Part of a small language model's weights.
Architecture: RMSNorm before each block, rotary positions, no biases in attention or MLP, untied embeddings.
Each number is 500 + 40 x the weight over the matrix's rms, rounded and kept within 0 to 999. Layers, rows and columns count from 0. Numbers have three digits each.

# v: layer 11 attention value, 64x64, rms 0.153, rows 36-55, columns 0-63
# o: layer 11 attention output (transposed), 64x64, rms 0.151, rows 36-55, columns 0-63
v36:491572472497497506452402508543542531468526561434477524524559528461544583533519520468466531482501467485535526565499458529503500529564520450463524533506506486500527447453473476475477553432472524
o36:527492469478445492500422517478513483506545561558472518479507578516460501465572538545461535539525449468442440467507453487485497518496486504478520493474511485558547488477546491429457558439457582
v37:526494531580555542513492581503543486488507538474515521475465521489516490476487521551498533515549537482419521507492533545452480501533514551505478493447448452557536516491467561482501484503485437
o37:493543513501516492485486564437508444476511528444500502465488496553497433504539512516535495538483537546514471533490530541537550478494533527492438504440448444462528459471478455533543501520508466
v38:599473445478469559474476509509528442502486531497509543468556497413487492574520525526397522483541517465536496538481502588522460567539449455367539509573551493493501481427458501479491529466516554
o38:507488452457508540464514475456448469492528576537500513411552512491509432524500466553419520532553464417459463472510494510521527536576496494464527507528563554558530484441514451368536477457487565
v39:535495435445472553525456533547521586490476504548528581495521562463510466482451554482522470460559512465463470535541550501482522487528510428503484436459454529496514447519476530484520505477493497
o39:482519445393499518481483519510553493500537533495489521515510527547495516480488496475605443507518506431484445476550473497487503502529536517493418470516494510458474476498490501459563515447487514
v40:586448527446492474498505538562447529517474543540467499479489473498490503502467510518522494425477514458513485445459589521509439461469481492470462471520462557507557466460494469459536473507485504
o40:501511502448527483532490494520506504585495460452530488509506462541496479437492506425520566452470514435551436453512472506502508523465494567465503481523463507547530462495457466409546501448521526
v41:510520501435488486474470572523502496546514511536468530505513493559460519458532529538484517496476438524475542458506442438451435486475568519552487455553443534505537459507482516510462532444487479
o41:513491536460469503498487529524504453488524475507484500545517485546530517462556477480516526439475495573483480466476476467516432453524548535534573480482417463492518468520469498514445485408471519
v42:459549519542524486491446574456510530451468482522505402485488483514499507440462504562452501518436530491459450456505502434490527421450472512539484489479542513466507569562520488474512486532510446
o42:533489537496554539525492563492555496521458467472545420538421445545481543523492472495526498553469527526553546527506514503531472459446486469518500536518515375507477510532485534548510494551544433
v43:486455484475460484536496483509433512468498510544520527493491548426545491510477484413496471469540522501468521520529503490556547517565497416560518465509505493480435503545505485507518494533509506
o43:438474446457531499490513501508526522522521513533493515518510571499493566553454520475568445494507518473483524522497476521522473514530486502524423481527510517508457571528526525465515503521577500
v44:538599528471534509471458550494556486519501443497529543486502485549519511447525515551458536541479507546419474470486469503517467483440548538510469484555537532507533484528532553494469522468531470
o44:533501547487477501448485524486497480480507526519480481520491491593564483442528472498475541519505475580472504514524523474571529468480531492503581516496486454497538440499478509582475419501514438
v45:535583560533514556533524528484546507467490453560446534484451496519543501567459458489471536539518469512469565468553495448460527476540434510436500431555510458521539486519499523496548505546471487
o45:500537547453512497505503573482551458473489487506475553534459497492552510566526458476461502529542544529542542536582498489556556410487478521488450497466537522517526471524486565497569501528538502
v46:535515531503446542496441432454491502505500486616464411454455506544537468487505507490547450516560516461486527491475514442533482430523509468508515522484541491441456555519519514464506482508536492
o46:512497511456489535505445495469505516520468491475563477477459454487508532528474485456573467557502433476546613529431467465537499442461554518516439493507552508479455491548511506491513432516561468
v47:478553497561496531570532494493575532479511502492530562546487512449380534461479502510536552563427503542558590492526462482435493436562453498506495469524503480496541477503466503501577522497484467
o47:550519529461504540541532536542570535434499526475522531583473535435444492524536496495506536517503501575482461491529554549549457420511491483495508481481525527500537455485520505511522594511424481
v48:550514444520454534527460576482513479442458492504492502472457498502478478499509455546464455503519465555506459489545524515490466530542469463526468455548480488507492481567480579550512497506445514
o48:467500500498539501497496526505490476438438536467473527493521505537542538603471469501548495524572567551531505519543528536514425490556493527505470540532518477500482524494438514581544457475464563
v49:579483434404551521455530489467564516554468481496458500521500490491465485489497528500464477542536545479560478499536496515545525534503473415543500449527506519455493395501535443523516471496516528
o49:554457475474506533487561509501464553532479509486482529437481544526480519543447532500471484499527477474432484446535480474488497559620483468514539501549497575448498465500541503546530459487486487
v50:526552493479455548534484505466546474566522467566421441457503430587477448421514529471606483523493528531435494435451484441469467455502542454455476528537519527443504467456505473491543478521532441
o50:542528526491489539512452548506518559471479510469499505550472474510511490468480459426539460537469458587529574485439482445538481495456540511512513520529489571469462396547457459523504395486522434
v51:489467504484531482536582465464524559454467467525488452474501473567495491524515555563487506498493502434412554473539529476497419461468478454521502465484480451528512506496464501478551528496534558
o51:472477501445533459537526497472531498499456464413542523511482409555535467550536503531502485484448482467509515524487445462501508487476533462472555456507511533488472477458495524500549536432563507
v52:499500456444482471505526584484509498525504443458501510521499476436479506451475428495526499456482522551465516496494517549469469542502463506475469409527525511485475444489475465515587503469454473
o52:511502455492559484499515583529513528480522517496499546555557528489494482512491518468446540459525553528480481522514547510502487561510463508459542530536473540497532493480459495475529483429400457
v53:567492530475511482454437423446564517511492437460514400521504485516446500509464469483464506530458525462491478446530464472479476455526463498590493497461490515475515479485499549486524491492568514
o53:539455549473465521488514529473499530480442488473626482503477453559431538536486474462508555580485489497429559473490504461512469489504524464515498532515513502442523487525518538554504526561536487
v54:512497563505480502535547531519479406448525523487469492525478539448514508449501586441503549480461481470508516437534470569461463500522521518511513574456481524556518561517459537459503502489491486
o54:468493554495487488481490472537531455517510524470507521527499501459505438456565511486515558500451515540467497515499499553496496509536500535530449530495472431533509489441492506354488588484552498
v55:442538477518458548531536518540515546548510487533497552463553483491504458484539512567588466443524498489451512528495520465550476497504530463485491494501488480521537456474492514486515538490437495
o55:505552462440525492553440490492533499440540498450440519494511499514563473468522467484531428446510468504521449501508455488463518490419493534471499463503487558494484465475479458483492475440447498